config = dict(
    d_mlp=1024,
    vocab_size=2048,
    activation='relu',
    norm='layernorm',
    norm_eps=1e-05,
    tie_embeddings=False,
    parallel_block=False,
    init='uniform',
    init_std_qkv=0.0213,
    lr=0.00457,
    lr_mult_qkv=0.7,
    batch_tokens=[32768, 65536, 98304],
)
Each number is 500 + 40 x the weight over its row's rms, rounded and kept within 0 to 999. Layers, rows and columns count from 0. Numbers have three digits each. The size before them is the row's rms in percent of the matrix's.

# layer 6 attention value, 256x256, rms 0.13, rows 229-255, columns 0-127
106:468521428503471478586500517476497525532536552439465482479533497481520461472496473535501471502573472544475495584501477510568455418457452515595537562457545523443503468571562467507452568508481518474500531460480465525497415501583584420514542517493539502586495456585483509450451574502484542531587524518442438515500552466509525473538551490530574538553492465489589543484471502444491491462505
105:510479524550430526521618569445484571459516531438528493478520492542497447555468478456507575427540475483519523516480478495589474486517490437416542468590440509565466470438543489520512592495457532520594581545461535444508475509509520494543529413552481449401549502469503525576520543493487529568487446457480540467494555538468441496480519479444603466443537536544495445442515461526471474501536
109:465477505532460488504591452427468537494515495466580433484602483486432488573553455564523476491562460485476495495471522500522552496515500490521560436572420457488518494500505461519508466489508516503509473584484503477589512501535470506524548559442529435469561475508559543536550588515520481468575507470557510508493473447549422526519587505504467526541497531567529468450464520414528427508493
103:516548509447438498511518461439488413518486459567535469505494511508484511562493483477452533489440510524469454505571525531454520528499505540443530434576503510527587500473504417492497536524478481570465498517486527564517595545492468410547554504498500567486446523449561553458550499440493488623476547509422520527473500512519486561478445510502472502456503462471471500516553552508513506480507
104:498483487514440447462483437452521522480472501434442568548484526556554499478474543512482525487564442416472541466522461513521497484546509475551554537510498490526478509602558496463454461477561464406551481464500490510525448489446504526527517456515538495416514494517531492491512563484542408518485485519485468473480462537497485488480568520503546458502562470503491552470522469579555467496437
116:542490490546510484500475505506495498492550471546530560493463501526548551481535587615516571537550456477548533499463475442493485599459544513475536521575537510486510546592451469531464454444507499467500526472504483538488476433484474528483467492470547471528462537495442551577443458481466527507503518463456505600460472492530484457497504495498526561512461554505421467546532488502510526538531
104:500571513517541476501494540487548472475515564452483484476473483527562542487532508486546559513544512484507505456541457525566548519422522494503583513533408501516457495530496526475469545465483487517597472516502529433562440563438521461554423475530505521519492491530405526488564528449543457497495412532533466516542456525477507498485573450607530478501522448489535540515542493525478460529518
101:495523509497562468556480573481484467480489427486473544526495424509531450578529509478466431497460571518460517448450483477482492518522495565552464499509507481532454485570527550507537442501471504518500550460558556512445523570509496454502493478492430512505501436498444571487510509475518357525514464516496527504487493578475432475480423516453496528543506482533582522527489456496536533446522
105:493471486554427574481476512453529539471580563502469563473487459487597481504444482545483480530515458499546440481531513508639496485511433542475508482488483613497555558502455515457466512478532497490589522520435431512544518576509535529444536537488548523507451409504494447543450485514468466527485499544419535562468497507507471503518417487479554494509509518449531537531518525464563490484533
096:508471495455443466499436513427427508518553509448457541491473477483453567575490500488519540535533503474467415465540505531522529492527514513517554522491494420464493493493489433487487495603443496550471484484570505568472473460540499498548507527570556468493528458470543472473471500523496501499466487471544527461418395511531478438508498493552547556494515489470531441490452559460615515510566
102:523520429466539497473504478444470502514388528434488507530511565533517472508491432465524525528486566522561522523507590510491546548511464506520456530441520648498495422484504449475555461467513484458456479456448485488482571467521594519394498476525438484508518510445526438467540541434513470433492428537426534438526494510461462575464522504495523468480470488495558514524501492500465466505491
109:502431530507469488507491492518430582475536535513451489540546527534471546502482493542496562528590484468532512534516463483489536501507514512507488526525550487502508472517538513560428510472489484460492471454474530485464445523460472500529508491513504519473465604489506401523499518473495593428450490470577565465458524473483490567481542511469563528474453503500472345452516425472459549560445
111:558432540458502452451442466545494564452529391477507536559421547458509557543466465467520531460504526495513406464518487472508444454543541381496493558484464524486484497401536475513525449595535504521475485520555504497548462500515528478512527510456558465452538469548501530462492531481452516524527480530461493424480454549478478377517471544529454441506494430516453521484560524547488506526431
111:482513464530482525592549508514429369482452545518505484511544460540571541446497441515484519446562486507449547534578523513530515481556520552513471531536500470504461507495475469568427481460464525556474514453496526459478480514545452478487541533544461483514531512479520452477578495506501496493472490557499523562438523391546496556533511559486550506546480444473480506532493431493447506529522
099:439433519622516557599496529473552463502470486471477559468515526574443534477512548527587462524496545568494542496489500466554472468502514502524528424537488479482576491543468540488461532526525477536458478479523580419435570431537517542501540454517490498559477563480422519568437508464453494471507434522477475491575533425545443521481542488505552531493487536506543474394508509475455432535526
104:481527518477527467505488549505502418451504527509493446507553457562467509537529525581545504503472482518460412523452493496415533440466490510587497489530424527513507517505605450512497483545527468470436505512551489501571543475479525452470505437542521526478454500524493609609453515501463477468526501502534447537496457539500480479497459470518482439475503484514545470570545502470571558538497
114:528568450497568466449481501545516481614473572486477485496457464488498477560492515556532478552526572499514532507529446509465549537496470536574450527444540447487397520516457573503486461498447526527488468475463506473534460533495498519524484444449549392569501490505481484441478480429536407520488493497541463443449507546561469364493526540537504498566506530552494482524549425390543462453464
112:465475539509552541432529464553520495521523483512480538501494442487449524450537520415491461465503483503552463537455507504486493428556542476497440507514513485533510472573453482610452493547515510597505452520440434555390440471483479456494461518568518532541480482514452517517505377555443506459535585605514453466459531454532484534474522472503512543515492483521500532498438463491513515501517
092:513486512521471428568524555542502456516489518513507535542486484519486512545518389452394477448511515528495539554501528484520612513573492516548499505480549518542512487508465598524488542560508481489508511465475574549466446573515542488453473496500423537537490444519524470500469521453489537488490508511530515516514579469480532560491482482546526555547514473487522552584500474534462385471539
103:449494463536531523563481511476563545471502431485509525504515522538445463531469529482508469524573476518499527430522448520442480476512563443419493445576490520515517402462539522517490526578567456494486493537512534463534514443447464491617529479430554410440544607495567504517550478513505422475480550515496430440495435569424472486419526477531455464503490523517497479504464545512555534514497
107:399486453475391445464418539499578477482392496466537407495552553457502528471550447497449494577559508531523478476555509470452556515531509557586509502488543486531431537456528541457455493515458479457526541494513482466595497464512425474519537474526511564539466460562503475458492522479448523492527448512537541462473609549536534478500466464494542531537537418427518581511536492517433526423517
104:526459561472509504412526483539454537518464450544500559549485467468488484532502513488476457492441498482550462499471541487493529529506573481518415454518505585476461518580463412443483496491476540550507425527381491533535438505492515482502483494513569476477596439468510503509486462518463486468504490548473483503479493519535538553526491496476532486503582494494508496491444545509474449449464
098:580441555559485573506542563463450465531578521535519531485432523557510508439517453506525551520512492461468497499498458454543520501563507449516526471453516522494490524485470474486530538551469439475534463569508502485476537510419460520434488494507539469459450441458498498569452464467572477513600472567476507551552510512533537506456465498531552524540496541475515529485516577528503476458541
107:514522448505581485536575547511593476473479447523499558590527455561479533449537492429541530426466477543574561489476515529511506572477498432463561543512475429478430466478517458525535503422444540507483497475536493478490546571427496466459534495478417505532509479463516497524438521464462436458478510455452568520475541555486549513551532473534521459480527484493452526552526528514450441520610
099:549422509524540489513489533509545519419424458423495583485501535431445474477494525511437563459477532544487429488463459554541516523566480447426569491565550489542522434490549535555534494503517578470497513506535502520489554415471495482514424500440477521506461533419523454507448532495498478439570492495498506492566472560471510556516486490520440509422503543497464470539517514529494504490489
108:551491495506465522476502479507476426489501518470432511514499504520427543461527514570489519493489489524485424470457573516493563507454419475508520452526545525479556511500483437504428475401517520502506451461429518529531514512447580502405521533544517497502451489548447528514480429541471506511465460531513507504546539454463507506576575560539523508544520525478470551534478429544459543550472
113:416558497631552433515538549452487488486479490452477502462506420421458539429455529497563618543494520519475493478488500512509500501518453549473524427480486491532526466418469476551535519465574434523501526480449516451461509570475456499486545497521497532516457517442516501496505473519571508482591506495531529548517601529509410551501569449453611498488541456481502507457462459519508508511546
# layer 6 attention output (transposed), 256x256, rms 0.104, rows 229-255, columns 0-127
113:466486406535467486449479506555561487524552517517513472496474483537539503522465519498519435549490552490516540484472497528503499425487414429489468537424511566553471530565511443487491538492504464523551485479522514500464527464538531550476428458515534489472482468536509453529501524579478492544472470542425526512563542553514480496523434545443489480551535489521500509518510512498515550476494
105:476423554547483468511506463467526480588527556498513502490435469545499505484505611478435525481445487510509477545515500520511532515496595467453480519538507580521504530531525512512512499525496499487558522477497494541469529518533444500531501549480429507499560551456534498459517538445473489523526441457521497504481470520514469510481421533546453490526445493524471521576550456585538520423409
099:309474541591546561506479526488469518524528447484559534502505447571489529502524560461531468482490413508470567546577587501538439513513548591489539462480471536508479537553545482481483540496543531478550531521527495502444525494536451509476478470500546474465549487492528519515510506484501561554439521480499480468481509537470506515499430508533417521442541541517477555526456456523540545489516
101:459560568490457524530517473464545483535432464481525557458452459490417564540536476540514486400484523443474464536468453546542472479528545571504475503569493496484564527531495472479476493521499468519559456449494490502511498457513539525454522511575435471476497515606487466502516492463495439498459528564521531397578501474448517525538450482519477483435467521565451516529412549489486480482546
108:623527436558518552520502528566469563475481464457511492458574529559497509484476537477578547516541411566496500566491538520515459512520532472530515474462450451526579516513489536530509466525467516522446476442476533515525528451567475477514479605448553453503492476492460533473533497529484528506440468517520488467504551526467444508455589534487485502498493548493468583562523410515568513424513
118:443528561487470526460586529480495514509518504486529490491573498504484548477480535540518440502531525450627568576513487523457441513484528510463517536452531402533517486555476546503467477578579524518445484483549491514505471494484482462575533517527517518537506519481516496471493559486517527458559489491492492494520543509540448524474462557440532482609496511522517397513468462485491513476495
106:495422477415518564507475473473468452526475569505604525429458469490453519537523450446511508454494530522531505514511439578457462460484473482497521517488471504492502501501514431476467460470538469460544499465511575539452482517453498508469480490439501417475520484444432490485526558521444527477473481509496476530496534503522507484483530508493507510483478484391515539491558477533487562493479
100:592453572432557496524442439480460505571482471459438438456438409538403592511522530524495545516539523466499461483548489470582483566526452543459533464456480422538525540466524472529551460575469449548442517541506580465516493479473474526511441531485555477468480497466550493531473536536457494537489594510484447511531476527441466574490568435530505451483490477467502560557539605560473526489568
106:563478419576481472481454516448489521521513500440550498501536445453520459529462536586448558506430518522472571472495485530392462507460459494458590527462448551560571547510472551470476502499546431546576438457504491502517573536488498442485507458508582542545494490547546459466522552408545595566498477512543468490518496550487529523527485511436555478508497510470519487500532600471594538496513
099:556469493502502476528566509443480576549451432517585504571480519519524430528469434509509446522523452454528494544558565534491488399497544533434533531508526501575463606507491469495511498450476485506461531500492487469542503506548488503458469490465447558464520486488480521477562462446546545565504448529477543470526507540504514544441518511470485500472449559454451549516559493499524581516492
103:608451490514505505510503516521543455485457558506533503470561487474499471502503396538516550491500513514400505524546591496509452503513424550511503507493458445497518547488584477563535492456427458525524529508447544535565505540574459455560486472502477451532524529502464434555540535543567474503509545447538479449541504523553523483505453500524491546534480500546487499473554512449524505483473
109:474466539513567477530528518551537542544493486546518496483544503532502502476518539546450476482451510546430447507411512498513583554531497548461533567564515512489449514530448548469483478498512493490534523551563495431512544445519518421489486455478491468508500520482495532401473473488490539495512515456462476494454477539500477421477485497476518457361560479525545470491471449496538475443461
112:547520451482469527530468492498502537455570496492531511521483558491590525490500436386528420434525477508452461491534386500582565459509506530521455507569535456537464558442489496480515546503497538504530547455481523512546487500547500516503451471591504513502580448588501422472503504509471471483440508498480575466508542504548546517482562455534569500497485562444422472476505497501506449548510
113:473500492457438496501529444552533545444410480497508555514550419448446475457527417552451429508485556502478455508495484529530503440488534491458577518522477565516461571534467491508460517460500443528542548511553458471362530467505522481481518498495456496438487512582524513556492468540487483455571515519456442541510455499456524474459489463570496545416500485507460528547480467555609535573544
098:545515422509456447492510513464467510532571549514465487504501525478450509407540432492463555497525523529526529560519527530408510524506508506494557533477465462523526452479465493536529466487472504482485532497460503541424502540518469427381463547540528439445492496506498527524554525540471468507450535423510412554383532496477436507477445501506497558489489497542547416536487478520447566540517
106:542459474400473574477533527516456509546448471525595440490504498533511535495491544488514397459550456458562543517494564494476510470495472549412572467502510551516507433514522514501497522543557409544485494507518469526463474487387581545485453472510584561434543481513498480524504497486504505503523525553490520495475465472544484550535522487494486539495560576539526483515454478520495504470522
110:480481481517401503481397484501485519459528502574538497492491526532445523517509482434520525540565500492518530430464484552488507440433434514490539481458525409572511504548496551534581546490453556498440483497510560538510465510466389516510526460463477477510479486507568561498525530543505557512478507450459446539502475443468541517486526464476496465570472544493507559528488464485478567431472
106:626495567443586464485506443482463467514520508538517413545465515545469493431545544533534458455527522551557546527470499486541594449515537490507541495515464513464498500520467511506513475508512475545513510523563478465509631447553552425422460517488532485581478458543561521439477498454545506544497511497475496518538504398517553549485494537472506520543509552526503439554516508425511519489458
093:578454442527507462452539466521467526469460581530488464493445466526526510420478445527460541443513462532486566544425483443531432478485453500472573476438474510511462462524495472538526492494555530540598615562510489480484553518454500456488496537556499358520487593515496522528548580449491502485501539564454507513551420563453497454596464504485485490474429480463434536528475491559471529467549
109:435461475444516486477477456485486526550554459553551445507512516489518475540542581475509493449523500548522491543595487537537486592527571536455458485425489476474609486498474592518498502605452548513429544466520504496529443526588453507493524476493549524502528459450490575479524497540486392509522468533503533496501520439536499530474502488437425492468500523474467466490496459466493535526478
109:369545483508425467479486460531383478554451493481522509524426533506555477473492447511512521554523474479377560539431489525532450502545457431480476508456543492534482550480477557541488482436450549553499481496495539506479548533472522538411518483534475533391419503529461538538495466499487516551542486527460486597548497543503521469512481504471467495550482511501500501504509528566490446464504
105:601452503471505548465501445489528510490482544537488585469459486519472497526446564513450520506472487610493489542447477488425502495480491600502518461534450468492527468467572464526534454499498467512503369547543489520553485499496444560510508434547597469525470420555495527523518494489594485504428490523480467436538424548463506526539554528485549506562457512489461454542501510462393465483459
104:649539525561590473479569516509488495498504525500434547485527497454451532469539498491507577518477489465495501474534463623518441476480502469521546478513518544476495491479518489518423559522511491524507496560454482519592502484473518489518467477487473405441433465571457508419487472392519524514436497466503489511410522453508489501590469537474467497552480491488457492521530509514488525497525
106:493460520455445516422496496582494493486472442448510505432479526573471530525579455522530513473509484411554495545481450540533483465518542468481482478538502457568599413481540500517537500533551575493533472539492493514486533510485504543504491526434475504538557484435557480548554575489591451504479466516494489454443530513499523454517473481518479477495453507485555491506515476509539566495473
100:409483399542461567563476493541440549509524518478402468509486552477479496508474525527505538453570428501541448466494519487501537524520564538534482494584512568483461508484488496536440523498541514527417492391507565481565590484527522463468520511543557468485496456532495534512526513462557537476462524511540481463398530491544506540497475520540493532494556470458456462429450430481450510488503
109:582533562510557455499590496447523484435492499493452581452522469498512549416532492475523418532470506486503541511425573459469524499474483577506561549535498539511444522490459550462520525541528473454526429455420470510463534418503392452524479516521500501523519528499466483529557542520547524469487511489525530480468523487546435521499456508462562542588510521554573513481465429431501455458498
112:466463454571505518475429464502509413523521518498437524435464428545466544464555497481481468536526496535518459540448493453454530517454589489469525510463573562418480544488501566487457475509543571484478499442438519487550518491509484373468534527466495550454522496487533510520496530502487429493537582506479490550569558497467512509552475500543551489516538512516529496522550473427475443489450
# layer 6 MLP up, 1024x256, rms 0.176, rows 0-27, columns 0-127
101:480484475446512440453402557472581510557587513478445520528530544554530548548458474500537477483442512473491516453498452552505414489529471488499462484465518475477438479595514544520480502542560452574467439455575491501434518501508514504583458497434532455464598527536512454468471456467515545504501413515535473497548455495553495516468549459534472515515472561467502478519523462512506515580482
097:478579496489548472515517475484456493461546537542514504606589443467455582504559512525492487506450542460519555478480536519469547452461551495530526501461498487487463485492525460514461499435497565531537453511541445461488420534482470472530508469477527453481492504473548533546494498503462552496450531508439533535509544480449519445494437501495578429542521492446499531423516458474506502525546
097:525519434448487479573525497515587540508504516461473442478511460438521557486387553481473492467483524541544524467444494510457501492475506492493535504548553560534506511423490583503555446518505458547480467486577524507486519504470505501564493477530525504508497461456481484501483465467521538507511554463443556517489534527549525543486423490489496557524423481578555495559457534520579528440438
100:616548489453463531492441495504469506499523477447513525502528517544493499532493563497446533457505500455516590490500459559548468499565461445484494513501512507591523558512433489525537518429487557468541466479461538522509442527528475518511518486532572484430409506537515491517461531422462498517504523474478441524435462415455473473504498437448547522498430551468480607519514512525499503425499
111:540438500533436494500456518617485567466475518493433462506493440500483518491488565473456505479507517501504547502528519560475460484443424438480502498518531538418514510494481531474507484470524487445403588458530492482484480447505542482587513489492466449451432523445473442510570448548453494561476474483447480503467505532512492507475490511483493520517503508438476498499522496515503536465401
100:523577448535556550435454497509603410469499428531595493545458465539484481520469519497494524483469537508500487459450514560480462513522503484518494463469558558567475486529437459514536531541539517510491498538502486527555521512468441486490462541533518416443511505514524482503586586539576525502408522522494472494492486473542582481520608501508525499468554514470478492511528463420428489491432
095:512511485509471528448505487471542582511540436514563564551407491507459505482497551460519489475453490496548507441478529472473484505463504480501487606467476454538539381460448477501581532573524487581567515561510501514553529478499463507443463486557475464477508497491392537450510533500514545570559507440482529526493473487543504505518453521449532488580433559474511533543486509477493462510511
090:503515532464543499468510525460501519459534487515504508496545462448527495526425590523582542509480510454470448504503499532455585521549469548534458453486453432459517505450516527498492446396479483552469576534523448475465569463498459448488445457473531469588580424486550525495515485508512519437485562509507560427516459453465519421505505497467474512477551610502481474450600504493517525530538
098:425547485501442527516473467518512516537476449503498462489507468545436503425557434511489511530490512476540491477518490487504499448500419520483467491544494507542453449439514432531529418536604436451493473516526481482513502538476555468489433472566494500478498514531492514489488481484481545419439462512526537471493551521500499502491530473519485532383540492471533564535540547518520505483516
096:453567520503517547548496506434442480551554568499495502481476534576541499527490513501524561502496540504590527534531437460515486463503575505475519445477461485508512502479469581529610453500497534507422523543544567503536547555525449474459456442481535495481470504485430472520452572512462498489504497507415551469488547416431502557512548489501451478498533517466470545419535501500494492538511
118:489582508475508554515517535539562500488480484427399496498543482495561416478510507516500453511448546441544503524520489524402404468474511430449458537505521510518479482488531515454475545435449507576418547513530547476514477476498569526538467484491473555474473470459421559405563496441487489428499433478552505478486498502539475537498499550490533446441522485549515574477546480521520519493543
092:504509538435539556534537514507507525440538483502518530510505565466485509512514450494513458553474535498563670447480508554463473503582481489499548386450509503549491489548569458491492490490533544552480447562543549525568575414548414488495481533525445486512523468447534460477532542436501538552538493506494555568483536507502528478535551472507529424551592567466502429511492539467478563552439
088:548575520557521482525472474501523485539405436497469457497584498499508506470390512516516462422464541458546532468545523516519480593580428551465538522512547548520559472571502543457488488469545510483531482568503471490573573493526433570517516472485546524474440487510505508486500473522494510539542525515521502515504536543515542435475489537463491523439472478497477389470560486461438501533564
100:502430490488450491477509510515528504603503462510448504590541551467526496486500539481561577537508504560516516412480519536489509501529468480451506518494538569471412485517458505483449490470464499505452570502502436584469504562471467445470507522553580530473385522485551500468513476487500514437457457464538537541460502437470533487488496491508505482490589512457487515421490495414494471538551
110:425499485510572480398512513501537497505469491477501500477521515452504459436506506561448495516498534435474483462501493452464501440594515472498453414521495553505525449405540504481499524461538530554452443579534510527487536489466489457565459494499454535506434508502524574519519454529551487538467573544444490501488483450501489469531524438492554475526506507535539581478475536564414461467481
094:443464502525511517498466484430531525508547439518578509525438618546516526478570577475504515454458493537507477531450491507467451512552528560532525490532495441510515458571444540507521475506542464511439505507540542515489498471573464450553475530549552510517560415481439588406479498500468514596415452516391543479458431528494484458494482523498546521495489521517527479419507404562548542449477
099:575501541487523471533469461484497473503549532486534482446506538468462478477483537491543538574494498478548490443494527505552525470536433473502444477429532471503497462553504504476534586460563561555500485455507516471490451408565523460518515495490524476467484445475448475507483468615541476519530535403512540557541485490527472479495589492414560519438478541609468523458508455533505495490516
100:538517520531506536601461584556501492497521441475502544477444541535557422406492469497492503498419505484519505462494459448469524487532452485493485499473417509457455577510505547545442577459523525545482535420532550514524535482458518501559528495491545499498524508509499452512479548485495547430465542528470595494484490532457491554444550511451470489511444398498464499493537383496508522577493
097:490493573517587478445498484475538436546521495515445569450517518541537444483496509554499547492507460420549516523498545458525521466496552511417551402475393513449552519495511578473499519523510526521488514497526549499488586491483489472514481507485480520550526501566519567400513532485389550479537479535448463489527492509464467477585532439449544477508560395469488458533517510520511478476528
099:518491480455454506491517492510489494490491528530521473499527559518544454458543485477438493444460547497481557472491496479455541506592505461430475475504503518438520474512451555536493525509494483547469457581516504503551463439577476463501452509496491455549570469555531460475471384572509523493554521467444582448477534442427414477456499468455426465469473483470462470514532527547537558497507
105:448564510528536482474503564541514498485535490499468485421487530465476508471543531506515507429471455521461503446450475467447444537507493547578537482481555573432481448509490476532488459554548412501573458534520549523537450495488610486507480542500452517527501498559573510552487504503496462492532564468475491512461451504504534527509450498520549500527520422457525480468528455438520546452566
092:499481469493482556495545533557493583393561474520480555480528518463465572541489454463512497452542493567506514398509561511444633450510417510461523465525546500520508475520468524511531510530506491514539470539503481441514486467477441470509519540483544452439539517509530519490532389503495481513571508496379498497474489415510478581501386538459538546608558486485533508532480516506522540463522
101:484493520510500491535520496543538446487474496406490517479497527505520502438495544521525505566512569473525422484514481464490532504456503525480456454425459493486477502567455507508462527459487459482417458469507543553515557494507506512519502431463508503457560600564540514523489479534468471456505529475465503477578540591510507465467501495468462506547498506504450527506529635483578465525419
112:595461514439477502571546423545507470528500472474459471464510532500505425459452577551474423511492539513492399482555499504522531456444448462485475547508477526547513473558515424447505518509484525521533463520438546460476541522516422503517573520512520471430528504512487488535530531513498454470515540487450514490456437552470470544516451515479508517555425492512506460505484486565537484515523
109:560528399430460579517507528522498445523482469447515470463490461462530546529452599469520470543427499405533502458403458437590538539534514498475523520458541537494485447513481501475459490559440579454484506487502505461463496480558454479547434573472426474513447497505498496494552518488489556497477516565552485504531455402494514528499553454536461556489522496464575515544487551402475439482455
092:504517488533502502464495430534477454515480474555510487480540475536498493460574478540468510432531571512485499512529531466447520465497519500461523504423505522547506541475460548494610535523534480477517479508451483514613558493499495491513503473553528489449514475524496486557443512500426550510514452438479504456469516536466467474433445446491544453430495516419467529499562452422493528542563
103:481497496485554512494493492497511442512396507492478511435424560581464409543494471453463479429465493515540516480493525484479518482498473579481500503461491511488451477566449518451439498531528532460464533505459494480519536510508494540489506475568509525502510532492571462498554498488509388563449505394527520496525443504521516526499478532404534506451511437542459521538587460445488566456546
092:490534456492432454492523497550480494478521554502465489481493512471553536477434572482489507542490505424555410443547504467456519540503504422457539448481451493515550479526456391524524469453506549473507500499495607538524448538546446466544492518527456536485521551496397543508512510477599449449452505587485453499557526619554538546521490521508552495572571553507531509461516520440471488512492
# layer 6 MLP down (transposed), 1024x256, rms 0.175, rows 0-26, columns 0-127
098:486508506526527541508474474504523483508506520598473548547555551551484445517494463478494506506485549480524486570458498489497569489518520435463517490492567497507507498498573452598505473574550450513490497504544466441493523534558486381528451550540495448486515538456460527494490437467411562459486509432511491477539518498488437490532532522492573534526548517417503522516504514508566409501519
090:522500443398486499481520445556522530466541549481435532501492478566516503507535587474549556391542487435524461455505457497516470513506482519506570553504495493399544493420450565536482518452451570478484472501510472636550481516507527541534485509461477555544474523496486529486425570513476481483455533528429512521557565514420432491529539545447461473471541497502475490487466535495503511510489
101:404516413444468492416474502465523536449567474489506464485524449448426460437494440488518509456535552426432529465598566612507547517501513541501512551486542494519484400502460504541450471462543507511524496543512487558501484486535466450471522448531540455465565559518478485509480471486481517514432480521450487554498480511489465435493578508484478491498526489503545476575491419452494541486462
092:649530513519498453549471515518572432522572497517483533479448536584551455479481494474542405476518468474427507464456520538510526480514500482547492442507417485537530471519485415449527471552507473512567462507522566405519513615503416542539484532541515444503489547525555502511464570468469490451525488478498548513568513574522480579512499487513537517557507550513475465492471515480431509495480
103:487523530550442544445500544484476487519397601545479494467492467494492464502566403494452559461463497435524459592528447477493505488498536553428480484482496537534595474533457498497506476474500520521437537471529482439503401446492500576494496482464452437471497484461489457444600471478513517544501525508473485563483524481443426516495471567449542472501517514473477479538503513469499574496532
092:498509518499516540460482468568536499503458466529510576489479464554427578477522435502488574514479478479481540550538524517489543525495543566478464477546483442422508499435499485524472565575480455517425458499449498496499528498431566521500568508534461454535518508537537487550508487471459456465457512617465495537528539519527531510522457467563485527526488431532437627483479479458535514474513
092:588491496470540486490501511432468478480466482425511519546573546545520506508508493485568533483516472571413512446511498515417451553527466512446510510501498457595520522482521562522477539529503476503605470549441494558617472524477468493496492493521599521528490499390498540459475470496497483514481519511529457523550552494452500444446460542416489516508509433513475517532546564497535547586477
089:458487476520538498430495501484557523561493461495483455519494509478488419401449507532495480479557524474487483471489480538560467520499405525482393466519547487495442467511402524495553530503455515475476562538513479527463494460496501510447514473420481543515469533541471460484521523510371561501501518450531515482530460481463465467590489464524522491478431493511505539479503399527459442518476
106:435482434500532543506480508515515530528509438469477512473603484505428535516541537481520514484471505477491490433525529523485504490538471482456492503531571513497504480536495530503447423530479535457486503567463552474524469502503613482522469506506534539549558486496466483523577516527472520495522462419597555534483484436512473473409530554452482512524589474470437574493422478521549535481486
101:496470567542544519484581477558497391504390501524543470492544514528538531554493478504490507493472456459591506534441488548515506441437524464546451447506498523466503518415519506487550549520523509473547497494488443483495527390490537483492478510514534512437481525523473464568416494572495546497496500512432494510542474512485484520491411482549541420510510489536493561579471509520511438443563
113:595587499503506476472536484538518497529537497506419424532503504426504535549524575534452523469438445528496453403552463512501488534538523443434524460470540514573552561468503538551497525511500521526431531492497540515555492566463546529518469512483546522497495486479453485402473484475480486511481506520525504491488524439543456442539462565450515552527481466537443581485574529537448551554505
087:602495506583533539511547546527520549508467552517545515494568501471517529506458478521517481510468539530518499507522519549570546502467512522556488537518460505568522481535493514479478486454514477484521558550551521494535547507509606482507474535494525464531513458517534525514443507487587524472465548517514518468574481538477516549563510540508464563450430484540556471589482470522501498553505
097:619489472480614466528502504516432475488498504556486514603455569477466527464530472583518470444521565493507552542467448494484506446467463459452538442508460484488447489474489528480506545517573560503477492506525488507560508474554539517509457460468449465542511550526562524542531497509523514514496502497514477498538458384532532528527521461438496451490510530452548465496484451545454507571536
108:436485544565481496443534496486493496514529525552496475500551457507471529547591536569524462554469530514530589483513497494472519516515486520483490511502516485527497471478473465522585509460522498458389461492495480516549562493490479502485504469479537528510520446508512513479486479477521511528479474560517470469421504510496491501451493525504533527544538520430505458510473515471476437566448
094:545515451490520488494471512517516517455506509504437519550480537487517468516499509532408502442484510471431475518451546506466532511509506476448422446541555444569547505535494506485519493504484606507516530531505474566564471454480532520499486536465494557496485460495538541548399524500526479549511473479486481465582534471574492518522498535495439435469481431485533469515554547576501438564524
102:397464550457474460483457527485427471488498507470536487495510489538523495535492498439458553494586478471526555514555551533477437485434322548531428511498505530553467552556498462498491502488456480531498539464470454508473544521542548499516523436587421542483557557549527477474495479420465460454483524522437480509588502504531517499510463533505424518537482611475429428504376482475496467549504
090:606495619569507470484503499532509535426441562515501470514509471568493507480556544479516523497504537539452491488516518507437507503420525508568518543511549435607571548471434515498491474447539509518561563518451503553466527592473476532397527550556495482506510503528478467587450534485492512532498510504499506475536505480558482462518471490483497517484490487529506516476471441520524540458541
095:446438466474467495572498570468556522524536488510549517473484510586505463477548455551491496518466502491510567473477464418475497484451521516517463438438402493411466575550531544536448479561445501520505592482523570511492465475448465485489520519539460550518498502461478527481526480516518516444492523508495593438470521495565534533555546479478519565543465479500559507510476556492508488554510
103:498520551511488449532481518502567526566589475490595490485485508459457443470496465546567530534483464477450442519471506499457552451519495547491509505531419476503478519489515491440478529518525520554520447532563485510496428515452435525468453502478547507505507505508483578534488515470460496539481475541499479426470531457521525530508428438508472483515536459520515435449416464467439505523456
099:577435457518525519522430484517506498466566491413515513471417476473490494506516480475476538467479534509524443485380492518524462489415448405558438486448471504474492525489458550493494455539518564490459523533460429438434484494521503476478467517493533456471519581496517498521423443506501476499467483431567468466550529514479502411492443434450534551471462461477510564506500457478445482509488
102:481532495461533531475471534449440495505523470520467523453451517487521537483496534490504452497429518513499486453510478455508532523497452540512522438491508573524511522536550525457538504474499494529456505555511523472551452572466463531629556547462478450575524477545480504507506513439477441423482479492503524503519496561463521554451483500434541502500489534424589449459450451474457521452484
090:486493428496448522457584531554444552457480452509517508482498497582453533519433500494552489472467461440529459477511506512486512492520467497472489449451508524512471543467535579522481432517480442490504549519569507474531557462517499551550535485498512522517484479476498438497473539514491480489488502541475507421457541529498374520481494493469455442534583478414486534528533584467522550541501
107:475616512480461512527563497469524548478550481448530493498505487474468505476477469505517564528563487448447508516482500509482522452429525542464442493441450536524510436444487517453490547517496533508491435432443571549503497467526411495469435479543579483454514421482523494512485427578435476451446546475520444490477537493542439419563534533509479598450510531451389495500505619469561539500449
111:498535464483536480481530511489514516424504463494450543540589601493507490494534503479496510500566497433502443511472486523455451495435550532456556482622525459531558438460546498493496497422459482537533532500538456503513535496502475535470484503454502480468516537560546459554556493490455502512457515494430446476426512553516502433485491538493405494567446493554506460500523534511552466461440
110:467535513573476583494461508486488529562464532486500476517545533407558482490475487623555476537530481428505532508525410485447494447470486591513522537532437490476476437481509499489517522442490451554510473483467529487504578521478465500498650464478490518480562459496583492514477477459494483518474506523552412566469573521425518477508390483500435553490496541478479549554512460486488526466528
098:548448489545538547534547524495473513536480523579489472517477563535480519508548466438503463487461516529532439528517507546496478498511533518483447463516466444477512529478469497548498408572486446502538486464555493383520505508526521476496518499486520463489538550465511461535510480545448453515554589556501494571495399515486433399527482442506566444465428535468497535447500505411478484420524
110:466542457525440497378478431469480567490548527493442405524448490507538479492450415452540510570552456487525518513513504507521547570525505511552577508502445497588462469540398523514500459516555513474552451539478458498512566507512404511505550522505518526430415466443495475509497472501493518553506514523499474486443441501498544507539537517553469465460608354523517582492509505493537549498491